Weights of a small GPT-style language model, trained from scratch on English Wikipedia: 8 heads of 64 (4 for keys and values), tied embeddings.
Each number is 128 + 24 x the weight over its row's rms, rounded and kept within 0 to 255. Layers, rows and columns count from 0. Numbers have three digits each. The size before them is the row's rms in percent of the matrix's.

# q: layer 9 attention query, 512x512, rms 0.158, rows 0-127, columns 448-511
# k: layer 9 attention key, 256x512, rms 0.173, rows 0-63, columns 448-511
# v: layer 9 attention value, 256x512, rms 0.206, rows 0-2, columns 448-511
# o: layer 9 attention output (transposed), 512x512, rms 0.206, rows 0-2,64-65, columns 448-511
q0 108:083085095157144138112164102112143126135114149158096165144186145099167111091112102093144149125086154110165127155168124103099085128169136168129123126139151159135128120107166156085153150103140125
q64 092:092080070123138095127167085118147163099114135133109130147132145122134146095139122119135157122160133139094127105137117082149125096173125089135120133128120178139099099138126128115145156112090082
k0 098:106138090152112076096087118112142097153125128114119132143148146144127157115126134097154152126135113126153098107148141102132135080107088114130163121148130147155131109104111119118128135145133162
q1 104:131151168117132094184091064162085128123120146160110139130137119137100122130131108154128102129101118131184087100141135092068098130133138156141125147105088125117121097140113120100102117163160144
q65 094:096136155105098134164107116181138139101119152129062172132134128114075117127131099111160079085119151119183141124144120115104094105109154106105133169142130120119131120143136132133077152169157034
k1 101:074178102093144136119085139123107165121092143127146152137152119151096115114128120113118098145103089119151140102141098123136107156110123170180125140111120146117112129114140133154145132134141146
q2 101:126118121136143141154122133119145192101137154153157170136130126146113119130149150146147141154125090110175099121096123096091148083154102148094188166167113148107142123153145095134110068133150081
q66 090:138098159124100103126093125153153146136085102113160100137140083160133151139142153139124141149066130162142137109138130117152147107099098102082146090153133126094170123167121108117138084069126123
k2 098:178162150109146124137190148081141152105120180142168159131160151155135135105117164147104133162124119142155113131114144118114142141116104124117161114095118140114094108156121108130118089135135097
q3 112:121142149121120097150094163098134109112139138152131070125178120099143108139136105114145111115120083130120146128140091108122115081120085104126093120139106174092104146099166092124133175131164158
q67 093:111125183178103110132113117059071119160130120100135089162137101117094085163116140134129112091098130143152114133151096120129072125110126138155112165102148145140088128143172104139147166116106118
k3 104:114137165096162120169091144095132129138132134114176135125105114105134112127128094177097121121097140118122137123109122137125136109133109127101121078142130142110079133199130103151148153132171115
q4 105:191146152095126149161154148120113123169142098153101112119133060177140154178110082134111107143166157125110124122188103111136115080165113107129129134145132130137181133124102106076130148159154121
q68 096:168095153168159114135095171103157095154152133153063134098120152134126130131116113152095128092137182129132133118165130176145081099144124106134102161115136128105109092124175152099157120153101110
k4 102:135113173089094148140104127134169161145187142158145133114106171165108119174104106176142110146159132141114100132188144166125081140149120149120093125109124175098153120085143135117148118106088123
q5 104:089131137103132168147119141106146108154123165126121110119123148164117109152129117115118134153155122138140132147139127110127150067158088092135148142118133167145103107133141144148096152109147108
q69 088:134140123130153089142163103141119120127119108122100117109104163111106123131124131121060191074092113148113135159120079095134121065132152147120139120129102116111138125146089120128151126081109153
k5 095:154106116139116113124158150091157145076164147113092129119151155128107130115105081136129126102116085162110098135109167109114154158165145110167142122193147138137145080122127132123091142123145106
q6 103:145154124124118102096105151135114110116148114143155113147113091135116117111110166132137181151108127129129177163156145130133134138167150134158122137128136146131141114134153077130089132138156119
q70 093:134116122155076142123125109110110166117118136115099136091116142126111161114091102114122159180157144168119117137122080153146163157152136126133117147099092125137136180117139099144115126185172134
k6 099:152126142121089117079119108091136146120138155145110139124131116100173141143109142140153132172109125192119146114145134145099115094106149140074084152110151142110101150098151131145135173153156106
q7 108:160133153135117177128115077130140104120162147106135153110110122100119133129088108137110096121130137124134105133130137155100147133163141140164129117128088141092135105207123164165106094165119174
q71 095:113111174145124123123139128193103082128108123122153189137077109135102128115118112129124162124129121147126158148138108142143113157187121116134121142129115147127123135154143112168082127144133109
k7 100:178096124124104112154151135146115091108154143130090145138124114114113148150143145131131107119118163125116137123135128124158144143162116169138124135122117171083102168181109135115140134144132138
q8 107:145156080117102081108130100117140086097067081100121152155064142132136138168152072093122153143114167095154128114146124140137079154094119184137084109124178103149102168105107089138155125137118151
q72 095:109148102132132104139135124102119165115157130110082139130103091150126122085157107120154102134126128083122087172145140105107151123130125118116103102162144126139174154090115107097139119163145133
k8 099:084143106102121083136124126148135132125143109121103161149097130128135076096132087093101121144139084098126152160107138147151104102170119120169134140140093118108161093124096110098145096180106128
q9 103:133145199115111090167127147132128137103108133133112169149102137144152095125130097181133130074155113142141133118104127153132125076144131125145094133085114163147162112106119099130116132130153080
q73 095:116146154105113152134152131203109117117145127140127157181132139128094135092071105090123134098152082163132093192082135109120139101134102153153159122133100121107146095118114140166166148131092144
k9 101:103144153170155129094123133152122105085104144130118122168078110112119090117092089140108120118131065106142095148090115090133149106106121144151122116113126133104173121159097141137116144129135142
q10 109:114113107156129102135128129169129119182175136086120105125065117136132121126107110161106151126108119140156101133114131105173061164146105146123134131198115146138109162108091130112109174122133128
q74 090:123095159149162149137180119151108108100111134071111111105086108148136145147126131160147153138135076124172103126104123133152144144091101142137138097117088143151156137160086103091096139118148084
k10 099:100125153148092109119134159111111152101159116096147161133144154174143133116160137107131134144147134109126126119117110141156087129105120156149098096140117148123141113149130139097122147131173090
q11 107:128141109158105126148113159109136088115133127081125162151133175102138111176121127132130118140134183129126105122123113107160150139127152144122144110098104122105136098146113112119147114110160141
q75 089:149147105142124093151114156126089102141126098088048143159090136150099135136073149173129146119123165109131150133123158153132119125104112163167153131127132121145153175136161143177168164099132134
k11 097:129184140133122090147110161143112095083099104153120144131121095149127105112114115173120136163101167103111136133142130128173139151132118084142125069144127081095116155143143111141133173083125135
q12 109:123157145138138100129100101093119124182127143101130134104111159121079095154162153121118132125112132160091123078138104130103108109100136104076161116136180057106133127138139150137146108159142078
q76 093:131139151137151177159119143121133125146113116107111148148123114120109151062124158081108144131165107125133137121148114158098119086142130129133128107078110115124126112133091152114129140091155133
k12 102:104095153107111100120129140127181122117165147128090149128107115112128130150149138117166131154120115133125144140189118096126121151096163140086121130106152137143084099133090132077123116121156110
q13 105:149147148129113162151141133091111152119115130175135155113104167163201109114121120137118132121131111094132125123131140133140110130164144132139135105137132122150137104154147129164103139102137107
q77 096:140118112150080159175154130149136158128125130117157115115153145131178118086173155129114159114134144141140119148127109174112139125111128111145124120097098106102132102164144208152094093130106155
k13 101:133098074155112117107144159108142131128133154111111136159106176139109126139119148164101142114105152113123114120131165131159056108090151163122116176107112154122101132129139141148132133095121118
q14 105:132125077091112161122118126173143166176114115140105148124158195158110146136101118113133099142132158151132138128107098131076123128134134162135111122116106121155106122138121116146164080149200120
q78 094:135129136166143183165140141119105167107132116168120106118144150174125128113098165125135134143134091120127138128132090163117106113099170131125112111109118155153115126155159152168123122158134075
k14 097:156088139153192099132143103115137145113135142122132123166160129176133115170112102107098148145115101108108117103085124120127130140102141139103111101144121136153117114118146142160107081138156112
q15 105:119087123106144120131123116115162103133120116123122111090096115131132125087136121092111142134162101104195126108121117133153143133149103091127115146132101115143130138165127135124135148141117119
q79 092:104127126153124117145095102108125107114112089121090137138104128125125116150119121089124149193123122133133118124135113109133143137153133150124118149109112104143129114122111119099117085152106164
k15 099:130066209126152137171117170113136120118133115141120202075133113125141124127141128078144127118080121103162156102107161130116109082129109158135132131125109126108114122098127140125088155151118122
q16 105:132151116098131111123138146129114125144150143099106109112089142133127124128098119130148140086133111094139115117103154145098109161123140130148120163151166168145114118115156145119110137066139138
q80 095:119120117113181131150126119128140151128124119095145112080144138118117146130111109102114137119103084168127118131155140120141085126165141152107116151136131107147113083159132133142149158134128148
k16 099:140092159122131105146081095144149143173119139116109110122129163156094132154093102082140156122147106091175149144087176161144169133105114131173115134153175117143091153163144136104186145077137119
q17 110:110084129134126180151127150105089126124160138123142148128131116079088129127117157113092148095141118115122098136172178130152169122171152168125130131160148122117117152142123128144118128113148127
q81 086:128115150134140117154158104126113138170128098149126121136146091097076072129166106092106150119137103151125141123157158116158128114136136096145124138151186098110125144096076154133135128129102135
k17 097:165103165090183166143144120095120088145129127106131192117097153100085105122094127126130102085128146122107132126191117125120101123138140111139122098144099098154126143126106145071087110124147142
q18 103:173152081120137120145069124109111144190121126156136137124118111124085104115140095094119137120148167106128097137064102112124141115132125148147110111124160119169139122097107162129131128125117190
q82 093:131130104138103138170140128106147116155142143143127101142085118089155108172111102122131088134140148136151160129100125132150163127080144154158158122115123125140150146121103123086108055117115125
k18 095:102167075122145119122109113136164095088129143131129132121104087100162131135099114088127108151143126092128129117107125150143123106098132089103145145116123155129138121104134093102158106159156171
q19 105:083121138123095107134119115100104083172149145105098136152127123114157119109117132097118108135146125121082169154142160141130085126139129167128152088089132085164157149114191161103154123140139143
q83 100:070110132134142135123160083125076154109107112083094158172131126087094141106120111099110127126152089107141125147097120090103097137120103106104112129142096155107156120124175172089099132108107140
k19 095:104121125140110125105106142142102142130135113116089155146119148113086111112096095156132126089145147126125143141122133131092096107131127122091128129131131116127127105168143155162146156156122130
q20 108:108124117127134139140098157145134124173147132115154154153130098155156146076164134123102154142141122131173138136145135087154116175050118118138166134132144126134136122086139161140136101122116104
q84 086:080153090149181157147105086114133117126144119086087164116144164155124190084122170123145135159142132119142130111107098134122147109164173105133140129163096108140120173125167154148140136123116121
k20 096:148111175114131170126112111150169108134122092100106130105115114125128114113139105081139139118144132163131204096107105111155121126109160178136125103165102132127149163123142160141136139110115119
q21 102:112094120159178139118136105087141114122114136134148117164158212117074128147092110121117094119119102141078126104119095127157113153111134100157124150145096156089065179154133106094126093085115116
q85 092:111131130129143130089175118164106112134103111097142106140117157136137104120123137121160121145147081154086150127120104100128115128132096135137122135152115165151117135107130095115108126141106118
k21 096:121141102143161111138145078110095107120153185126141076169111142117147105092173093092134117157112069145108108097100147099184121109130111116103159127146146114150064141133103116097117134153143114
q22 110:108111156126145122084102167143140114135131139131188098097109093123125137167100122142113144152162127139171109150141106105149083117095127137161135152158079148125109113169123099119142145111127124
q86 099:102166124108121111140092146152110111101128095115107060138127117126119136149135113123091148156117145145130108109156112107115040117135084152150128121129147096151067148134109074170142133101121127
k22 101:114124115136138137120116130136158132134089119124147117120133122144177100107149150127087150155109148151115122182086121132110125111117131127134129133147111165162076121115138087131130165129101102
q23 107:116092135101099136063090136150139120150134119185126131150147108148151160105097102128123150108130090136130103112139153113109146161177172119085110125130120130130125106161120120066101124141097125
q87 091:140136095135135134160111138114131072143175116133151119125075115131160122106133109149044099162095123111078100127143146116147138174081142119116124154089131116135168103171144108050137129102137143
k23 100:135126109152138131161123145119105110114152156144127110124133171156175116102164116140091098113140118124090115116138180175114123110088156151142081137084120112095083183090116123094124132131126057
q24 108:140159136140138112093138136118152085122160142143123108099128152148154133073122145127126083134118119133133102130123137117133125114171122183119102126125126134101116152145112172152112104139129146
q88 088:119118115153135210127169148153174171129155116088140098126184147132118174155097110104121111144102126164080088128102128082109166117131161116098097171120187140096080161161103135120148114121129153
k24 096:126152166162145122153114138116150139102122145124097109124147155146142152102159117143117139186127126133114068134111138106128135125154160168102115152119153148117095133167126160108154131137121155
q25 108:120158137150124169150142124136150098181123136124103166187135148128111100120083142112109084146143128109093113091148125102124123168129135134136169140129084093100159124162134109138133121100094119
q89 098:092096115171105173120134150199134094113149144150154142136097130113132135118103135140103102115133154094111143114153110136123120126121123131106133128134099156123157146148125126155123104091105136
k25 099:111164117105117134154109171158136128117093155135116154160125126137118170178128072156084093131156112148162134071156134057158130130108108114128126102151132112109076173130092154152125100139129128
q26 109:124122156164091085114173079131081121114061133099137166165101125128138156115132099119111111120105115092107123137123156160138161152096110138054137140160106132153112152129160153120112108108121141
q90 093:115130110159128145067113077146118111120112150132173143140123131172123166110092122110123079132160119079165133157113144162135204162125129133106147086129110157141129136136136129085124082122127104
k26 097:107107149115138132104107102149122125130119138153082146108117129141127089126140135135142131137108149130088089135156152137120160140173145105108144104125128116152145123141149096100102107088118131
q27 101:127104107133159149130155175115091130144126148115127125116131164095114105179097169121132127132096063171135149122098138105140159118131116150159124117093102153151126111131174167160136115134127159
q91 093:127111094145127137126127122132078116128099132109131140158121165083182108127129103117130146109148106099132143109088091121127116123165142134108142134131126144113081129158103170131159095173088127
k27 098:094110108144091137130089110107122106143118143132121114147134148046140133100116103136138141114125097124104153085062136091121140141111119140133163145135131085137145135149141090145143170154116097
q28 103:119121154097105111096119082159125094101133132155101104119162099135156145117173145141138113075123181153156162107111139156139150148118112083118174124137157139155121114120124123128136155150079083
q92 091:131119147085161115099105093146103151082107152107093154124146123108154170093106181159123151050099120107171131115122161143124123157133143113103171093120140101139131130110172122123116125112128130
k28 098:147139123112151102095112116148095119149135086102127133128143090124153122115143145128114109098071146129102102140104123143122151112116143126141148095135141128129141116169135118104121142130073093
q29 107:120123135156141123194103134088083109166153101163090105082140095154097105132136119144096177093106125112126162126129133089147157121150127136142128129144096164113086094099139147158132167128104109
q93 095:111116137151137148139127139124098113132134180156097113097137081115160141119127146145081113139113151141154186102157117183141128107095156127128150106083123148103113127096124095131146119122131081
k29 099:122106120180143100106078131141111113150117135139094088123150128114095111100130156115100139143095165150101130128138128149112112118148139133071123097155105167138090130109105113162135138083149110
q30 102:124125158175101112125138146128145149111122151096117155142132093146115129153137117111114084121117120154152091114101135102147134137119119093141132101110125125111117150137158125147117123117096153
q94 093:156128087117126096122098142118147157160132169123132117120112107148128085176141143148135108158126154112133154123122115087120145127137089150116106134139117078083148135110107122114087154144107136
k30 094:131075109145098073123115172116121163131157183102106111137151120162118120149125101152167169122111172105167113138118152119134161127138080119111104111139115104109125129105157076112142151109104151
q31 111:125120090121121146122100144117114065090123160139154111081092140113148151116122134132128137095166205110155116130138142130107134132142118117147120121133129127149098123111163145103123180102098108
q95 089:133175069134140116133124138155140147086115120118110111123116160164151165147088152145121126167126123126165069123101115124137090109157161108118154116115166125147094099115143096126135145152128092
k31 101:133108129131158151170106099136094130097124133155117076154080078120156109145131137102103109139161140120118115150153113129112109135132132118100140099115148131131108110133159156135108139151093134
q32 107:125113108106109108162125150127109116087080122135141124131146113117145128124143090112105143146119100118134151095094094104144164083105134127134154105121134092144066131114125079169130109126130152
q96 092:119133106132118143149135154135123144111101151135115130124140139138142122150124138149136140087119091120129104155162100106117148135115088110158110113125144118135117123135147136155141119104107172
k32 103:156130110157109160146169144078148141113126103155140139140150104132104124170087108133116127112112095131118154164143078121147173115118102123166111121093150134112125154159120110144133151128129131
q33 104:130117079103111142108138114143095159143119138138151139125095173129113160121147155123145126117116132094138124128073149123147170137124122163161122118133110147111167124116131094131115131104103133
q97 091:106153097144107163137129113127097177138104144126118152130142092064173112126133169067139115149123132103146113083104154118121141134127150107109117112158139163105158135123077128132055162090147120
k33 100:092135045186105130151134118140118114128092146140119132143089113119114157100120161078138086167135115125152184100125083114128140109130125145152167111162128131117083156121156155149113133108117107
q34 101:152101142095123155132115106135127121113096131112129162126132126111140114142140145126108135127156119119147146081141146093146116132108112086121117151132098087138132117127139121106117120082122107
q98 098:085133129104124137106169168121105098154134097172137124080107140146136108098106141154139143154065114113095142153111137097103173110143088128166131094152111110146125090125123132122137167129121153
k34 099:142127132084103118108134108151117124078099145158087115103133123109128142151138086182148134104093133145157171085122103134127143116105105130093146125104109084160122114103094151160153159132151138
q35 104:115118141160072135120104166145152169120124112139095121130124105120119148175098127144103134137129091114148138120139116141098147133115127115155169107137153110115143164121111151126107139126138138
q99 089:146128138117097100132134169149147136161131111167112119107146117172114150143095134171104105097105089129100155127109133144153141155128158107159151106183157077117183150116147080091111145131117186
k35 094:133081165120130151134119155113109124108145119119136105134145150110128133138138208158079138180151097123123178158135160120124165132125128122131106140128102113121153156137119142118096132123160117
q36 104:175100149135133147128137118161121097149135138121097132130135138128114154115119113166141146146094077109164162158158100110146145130152132089145141137113110092111141149130089146160113127122082137
q100 098:133087129125143107093131134123155132131103113157154141112148199091088140114120160163178145131115145106143129126137098104114105170129078156121094125109107108130128157158090130155091146125114156
k36 102:143111184118068111116120102139148124160142107133120153117172080130141131136112147118189155108137120127140129101138131106156087140164162123143114103101172108102132136140123119115100145127111167
q37 106:140116101110175124148111099163135095130120102120133121148152094115120129102119147085142135131146107128140120103103148138146154130127124116121128116161146131107065130138122143144153170079135090
q101 099:110104080162108113140142127123093106118105128115131102145154131162116143117137129134149182132124137133138117104082141160127162139164108144102128121125147156190128096122151113145094143098124099
k37 100:115126085091118151111131103161113106138160097134121188169147142117125147127081116156134131121148117112137181084090135152116128149103148134131121100132175157153175116127185112113109124120103083
q38 104:131183138167141100113140110148114095177134129132147129205130125120138124138148089160153133140125089126131118102169161088133136123136140103130161131104118149165122123109123126098131104072161130
q102 094:137145121117152110099135112124159120134174117141161150187102127148112141087129111138169146126176122099132124151161166090130101143158128088170186147153127136144152070153139127135088168117144137
k38 098:147175164134143074069105095132114102173126124113110127134110115130108142159134099110111150129134114119175131104126094092130134149107136112147168145194086126134129121127123104095109147114145208
q39 112:176101069085124124157155126133154128115142120136159139097137142101110144158129098103125151134129115143113094127096117109091169124131148134138119154139127159094098089157152106132109137099131115
q103 084:166115109122096144124143095160152108126159150142163117129122139112124145102103138110149158163149093142144087159143072121122140137126154131161104137111142169108144133152143106124116121118123105
k39 101:159109130092169103141116108146136150122115130140139157139078105110135112142176123129143124176143131156159114122143103126146125099131098133165090146171128145152095094111146138098144113110124111
q40 105:105145155142106133132128120084161134107168143063101155099105113085191110169105128093143171112102100105110119145091151076112170158111135126136098087136113157132152128106087155107159130085140117
q104 100:106139123157112109140089083060144152120165136118085131119130125111131132139119153153113121123114127144119131157131152092134111164094141147110121129160142140107147154090117118182138124165168106
k40 101:078128125162141104068130117113175157138156143099156160108106121105123120100110124162154151122147099113115105092114128124100134097140110130120116121136112158118105165126082154147122113110123132
q41 104:149131130131119133151121170129151177130165117139094115146145156128116119098108123099123128163107130108166161046101138150141154122139086121121144148152161121147156140108127136147129133133155153
q105 094:145140131090175115182142111128170171148172164091133149127098143130097121164136115108109139130148118172125110105091109096145072113122139127126175113176183142122146129129088165161147160133118126
k41 098:154140129153164124096171141137122145115166149101107128191088113119142114133132136123109129129097120107149117125129133102119082155107143119080114118123111137113153131154112108149138110082129152
q42 108:140123145126137147162133103138114093146125129134104146145125089087182104091132154098119146147115145115106125143097165119130158131122167146154098132140130169122141168088123136149175124171041121
q106 111:143116106103129103172123108128091106098145142120181165159154105096113130115118158161115123168149142087088119156125128083133148126130139071070125127125096173136119131128129152154145152140087095
k42 100:134112125114099120150057113115108116141124132101166100136165127137094092133146140114143127099139151140124115140112116116148132166090130134133135117143165122112112099126092137111170147139070082
q43 105:115102145138137110089127127125132161130151136115152109129118115149153099158132154141119119122137125103174124122132122100152115132100084136146168094098153143129093145129113159107121114086102168
q107 087:107125150101114126127147118119168143092141153149147099119097171158106101138130148149095111147084140154169122156115083166127133107096145131123148122092156122131134120142183150092114126141109186
k43 092:088135127128121141124141102105132084141111128143160084174153121143165089138140108116138139102144147132146141068107122138151104148140113169094137148125156134126132118120114120122140169155126168
q44 107:154182130121175147148107143184157124105111137138122153121125157137115094118120148151098123109126120099123152151106129153141117152189109134129114120124137167092150136102112130169142138148167101
q108 095:128106141138144131131133197175124112089118144126112133145111169110115087111121145150098161174124100125157119138149147136138148143128175166155169102169129115118161125109139160118138091143187152
k44 099:154129104163156143131104122166136086132126130159122129170070099126132125111136108146084117134156146099107135157181115137132127095108104114114184131181164143072148109105131167138141096140132130
q45 109:103140120149089134133140128142133121144124117143146145138112133171097133112165129163203118141162129153161118116129106117182181099115177131151158150168156068111121100115100151105153131133123104
q109 103:129086124126102118114157115128116132137134122138094137111125125111112101119139121130144118110141144153144109107151116152117128132128088122146122122158112089100112126141125103107124138173096151
k45 097:122133098135139145143162073176131135128166143156111104129164136091106167148165104084177132140140104183140084148102157153117115144147121118142176164146129118140111115119118138148148112132105175
q46 101:121130131156111183180144145133159127106137143123161169127137133158129121134124134073108108135133134134129135136132141122110120085127127103153163137136122100141095127168106143099138097091137139
q110 091:151115141170109159131159152060079130114106133158150123204150150099161140111110156111166175120131129127107079107158118149130125127106125098143093091106125109117153115105106135104152123134132135
k46 095:126126102131145112097137105113150108132164149136147115158095080137090143117147133099101130110132171122100148102139138107129120147130113132136115100110121101138150161116121111105126130123096109
q47 108:129094131165169150123132127132148069120144113105124101092134107116106137135115136097125094113141136118135168132135126124160099151130123106151151104116110127104134112175124113110113135144124123
q111 091:146146130156108101125107143157145147132168121131092125124168118133143149136143115129109133046142116102154169107165120132151100110144134133102141151139099116098122103137094113155106171139144143
k47 100:121162087142146111126113147115179133135143091134051152108167112116162132145117107146058144116113074116131176110107183103110144133170100141103114139186156120138097115150078126156117158109082148
q48 110:125134130131119131106136134097087150114170141107139096121111129155095142176107127106149192133118168149125108115171092126142131119134104113132122138102158098092146097153118152115114158128129130
q112 091:131163144132151157135123143137178147145143134130107129094110136125115109171131116115176131152111129131111142126158139110106110113164118116130125178173139113123130118119190107127162133109164132
k48 101:119082123105162095137149147129139146126093140090117120096160177148177106118085131108164126175113104121143131124160116117126143104136097125110124127098097087132144133142101159082137137118106105
q49 101:106116141122132113124151082141117173121130110146077081129147168103130117151099150124128098119139119109110125098113081143083118126160128166131104088136116128126200151182133119144127113121130114
q113 094:113137120084139132151121115153093146104137160130069091095090181115136139134109134130186086102158093099117105110137127186096094101146116099127129108127131143137162163146157113152139135136134106
k49 097:100127160085132137110162138159137127107147111133112149115100150105113106099116160125108194135146110110134136161129107164071134063145164151097127167085112147117134115152129121138110160087083130
q50 109:142124091125150139149109143145112141129118186108104106139098117144128121109124117158133155160107137148142144119151105103136161110135139133135158125128103173123110084158130130092110148186135147
q114 094:105123106127116173145131175116133140088135146132136106080162164148099087116147148141170116132096176115117118102143163125134085160112112118135158143111127138109112139160146145144141106140128138
k50 095:141103103147148114141084092125146103112157136113133107146116132131120115127110157135100148156115149146140150095111062120122164110162137146087136106170105146080100121124120132152118102132102082
q51 103:091138094142120124129150113128109139139138136160168108087124130141142125112150141137139130138139133148137087113131142153114111117105134110117090128092129118159122145114158129155122138149176111
q115 094:122138081134148118138115098105148124171161110139128111075104163160118148169141104166119141182149118154108114143120118134136104125119159117138092122118172113130126119169124140164153128103153106
k51 099:165090145140115121149154112125082127130132153114148130127125112147123150121146135135147162184153121122132115132108137162086148129092137112172103076122158099149092137164100095145133125155164122
q52 106:135114118140146105126119122139108098137138128140111169123108169169093187171156131128160123091134150160132129134124170106144149096114104110156103106108124101115122105102142167161127088159128132
q116 088:110123116127144109130126152129103095126157112137125156136106140130111136184149119130152139129132141140113123105101190125145154103171104121100132095098138180165134125130111134159167119119164134
k52 097:132135128166146145133157138136108129103123105156109114147151126150123118115144157152130119107152170126156112112131135097121120112119121162155109096132187140122141117110155150100116111129116129
q53 105:159128107081134136150100159070108120130113150156177119122104131116123127112151139096120159115117172144158137108126129102156097128134103075148127089156090097116159111125121169121137122099166149
q117 097:103124123124107144178135156092113121156124150155124130154146111107162114115143108138140105148144146112133124155096141088112090137109102076161133108131077097136137145124157108124135159138147081
k53 100:130096076107151111097105154109128153119122177130135142159131159141109081083129115116134135129117118122137155111111122122167129114127106102163124106149102108131182124114152115116149152075102125
q54 104:123132128113136103132092164136150141121154093122137145164120154121123117107122124169102103159179107108103128139116143141135147150140141141111092111139141149175116121064196127122132179113119185
q118 088:102103121126152199143099087102109114092115166103153140127167134138135141108112121072126127120142097137120087142160126167134131177141154126164102104144125161131121141133142162098119110152163135
k54 096:120127121109169101176133181091085130139127088102133108140114113155111145170107168107131143119166153126119133147170077126140066130154133178130114104084135148120138087140175117167093138143144115
q55 102:103144111089126149130109131154126130161140145132087168122138153151121166109171118116103153135156131124129107151074129146131092113120127098143140140154108103107136112154131119107136133124127097
q119 093:110114099117129092106151137108143164130110111108112147150140143124095115120091150050096163139155088083090140165116121137116119116086120139180119105149133094075116153130113146118143189137109106
k55 094:144143124122131117134110099177120108146147122092133093152141122122099087151122129110105139119166170128132134110137134109055083092109110118152113125119112169123158118135108126136118139124152133
q56 105:129115097156158117126092153128136107142115104108141125169108114096122147187161103127162129140142119135122117135126130149154139148141127116126129094153109109112105162141078118147112170129143106
q120 101:144109142102126118143085115107139115149162121122120076148129141103123161158122112109103143138103115161106121136121051091163146102106143152151135112143113117130102102105070159141129098128121146
k56 097:102094144111138102139158170122105130095168110134162197114116101145112122130149134115125087147107126109160137128106099132158129112124162143148166120150078126120084122095142146148144108123131159
q57 105:196139159121145109109115137167159124110136123153162114136124114089170134143102130139135164102119100146123127126120127173117100124157128103138098162165147100125091122131125097164152143155133160
q121 090:128121142137133105073114124091138082161129103150103145115149112136139143098108154140126155087123128132121154169130159124115106149139091120181117116125115117190131132111163127151098127133082115
k57 098:143144146107133137111097108122067135101147164158081146145118137123166141163103137136110122096117127121135119117122174131103134182156121114161103145125141115145127127103132093141175127173097144
q58 107:083138138103102125104120105117150124106114132160107129123121092120143127192118086140101140156119118120123170172181109129182143141140121129100121163108160119133141089167083126121101134159078165
q122 092:139164122076123087088126138146100090155105136114107154119092138064122158138127111113132139172091156137123127119192133111130128118111161143127137147099174119139139169154116085168124157086107132
k58 101:142158087086109125124127120147126096133120127139137140138155137154146140136117129175093173171107118134144082122130169144125157092133150135108113163115140123176138129167092146163138132158134138
q59 107:100103089152182128136104155130144158120125182156112108151133118154141147150129080127150163138161130157148130086161114123131110120112148141130123137146162121137137099159123118115106143162094100
q123 106:125101106113155098113083147068165135140147160120143082130154153153148137129100167137102146153098154171114153115153101155130140128097131150143104118120145124082167099120141128157145140140115102
k59 097:118111113119125140153140157110117111130085157111108091167155114139122094150138101129150112093094108169140130082141114119141094151106163125146086104092165134095156122115118138116116168125149160
q60 104:114132145102155121124143087159122157153180131124126145108180107121053132101099130091118113186078151151124126146108092138103083127133072150082096128133135124105149126109091152173150158155109153
q124 090:124151169135130128129123085145141120155126108109114153152082136132086161131092159145109110095094138128119084124136117125127127117138066171113139116126112140115136098168086142138110116124141142
k60 095:118126147117098128140158117132123132113160108141126162134111127164087117147136135106116100191127127110090118134132114123118107155159087156109070148102137087166129143123112106120113158118172143
q61 098:127150161105136173122101057107097132113180138110132116135144131103150128124153081138163137083151157136095099150081118099078127142104144122159169176172131132112119105160149137157131101135115120
q125 095:142148131116116167100152141117092172120152118126140113112168140157111130081121170161159085114160085134106112122094116150152117163155112119100177136151099143102113127126143155168119156108161168
k61 101:122138131110132156141122109104091129159165092100103126105098133131094118131121123151108115096151109128099157139129104100135128073130119130131117178151113133154123099071115134147168119131133135
q62 109:175162135119147138117106127165098087135104146162099138137116152132108099119071132103107118136123104099096176150158174078083162127120116114148119120106112104094103092120148157149131145098116152
q126 091:140164128092162145143102126145136130083165064151149123106114133128157121154122142128150122095128116117102143132125148128124121131100164141107156094089122169098144121138127145122134156090117166
k62 100:127154111100158120111110165110144115135105138135119138163146143113122122169140132138148111149137154102142117097147169174149121136065158106118145109126137139136121095109137170158165123115052117
q63 106:108135124123129144087124123132160093142128106115149135160113131110140141145154098167113137130136139128152133120153146104167118152132115111127199154143126133128184175124162091128165148154102105
q127 090:131116165096168137059055116133139123145154122128103099169130109103136125127123111135071167143120156092134140104103134138116127119134143092120115170163097138122136100128134104133163116116098138
k63 096:106142086117114142102072191147108133128135134110143138076083129095163129114157120114131134114133146168128117083131110147130111134128150092141115106132142142126077140178148133103181124097148143
v0 095:125092085121128180139155141140141139092066093130147144104124128111123107125119161111160123138155139168153153122155156147117114145116131148137126141112105141112154106157109136136090150141145097
o0 104:110091126137140117128132094122134128119130170140177123107078086134148130163135135120116144112120132103136141127107113119135081138148121142106126101119114140141116126142124147143161088101149184
o64 080:124147134107112099073135133123114117163143118127094082146161160177106124104129148139105127125112149099112109138100107102153144124093111113146143131152156122070152147144140104115145121105112124
v1 098:075134119154158137143108098074130146112121113101132162143125187130126076121164135112132109116116135089132137185126153080153155161129156079145084103115148093178145160104072202132113126083080134
o1 110:132126140119077175181173128153142123111141155163132094101110090157116129126155128131140108154150161128135109149135114106133119118112151156135145117129095124083172156147118115123132151140144138
o65 081:140133095118134142083159144126135145107153136117125113126143150137142155149094105108138168160151087127084133071127115183103113156103157133106160155144153128105105140127182109156116102128176097
v2 104:150151134092122110136124093149158111175144113168123104130147166148108098127089125125179114129089131155096145170143110130155130077113148148171129126124142157140148105115124132145137092136157143
o2 105:123136122121152106112120093150086154148140166144127135098128154136094176122128113146151136116171120133148147055157126172129082163113135114172116104155118098114086144118091157094123141135112130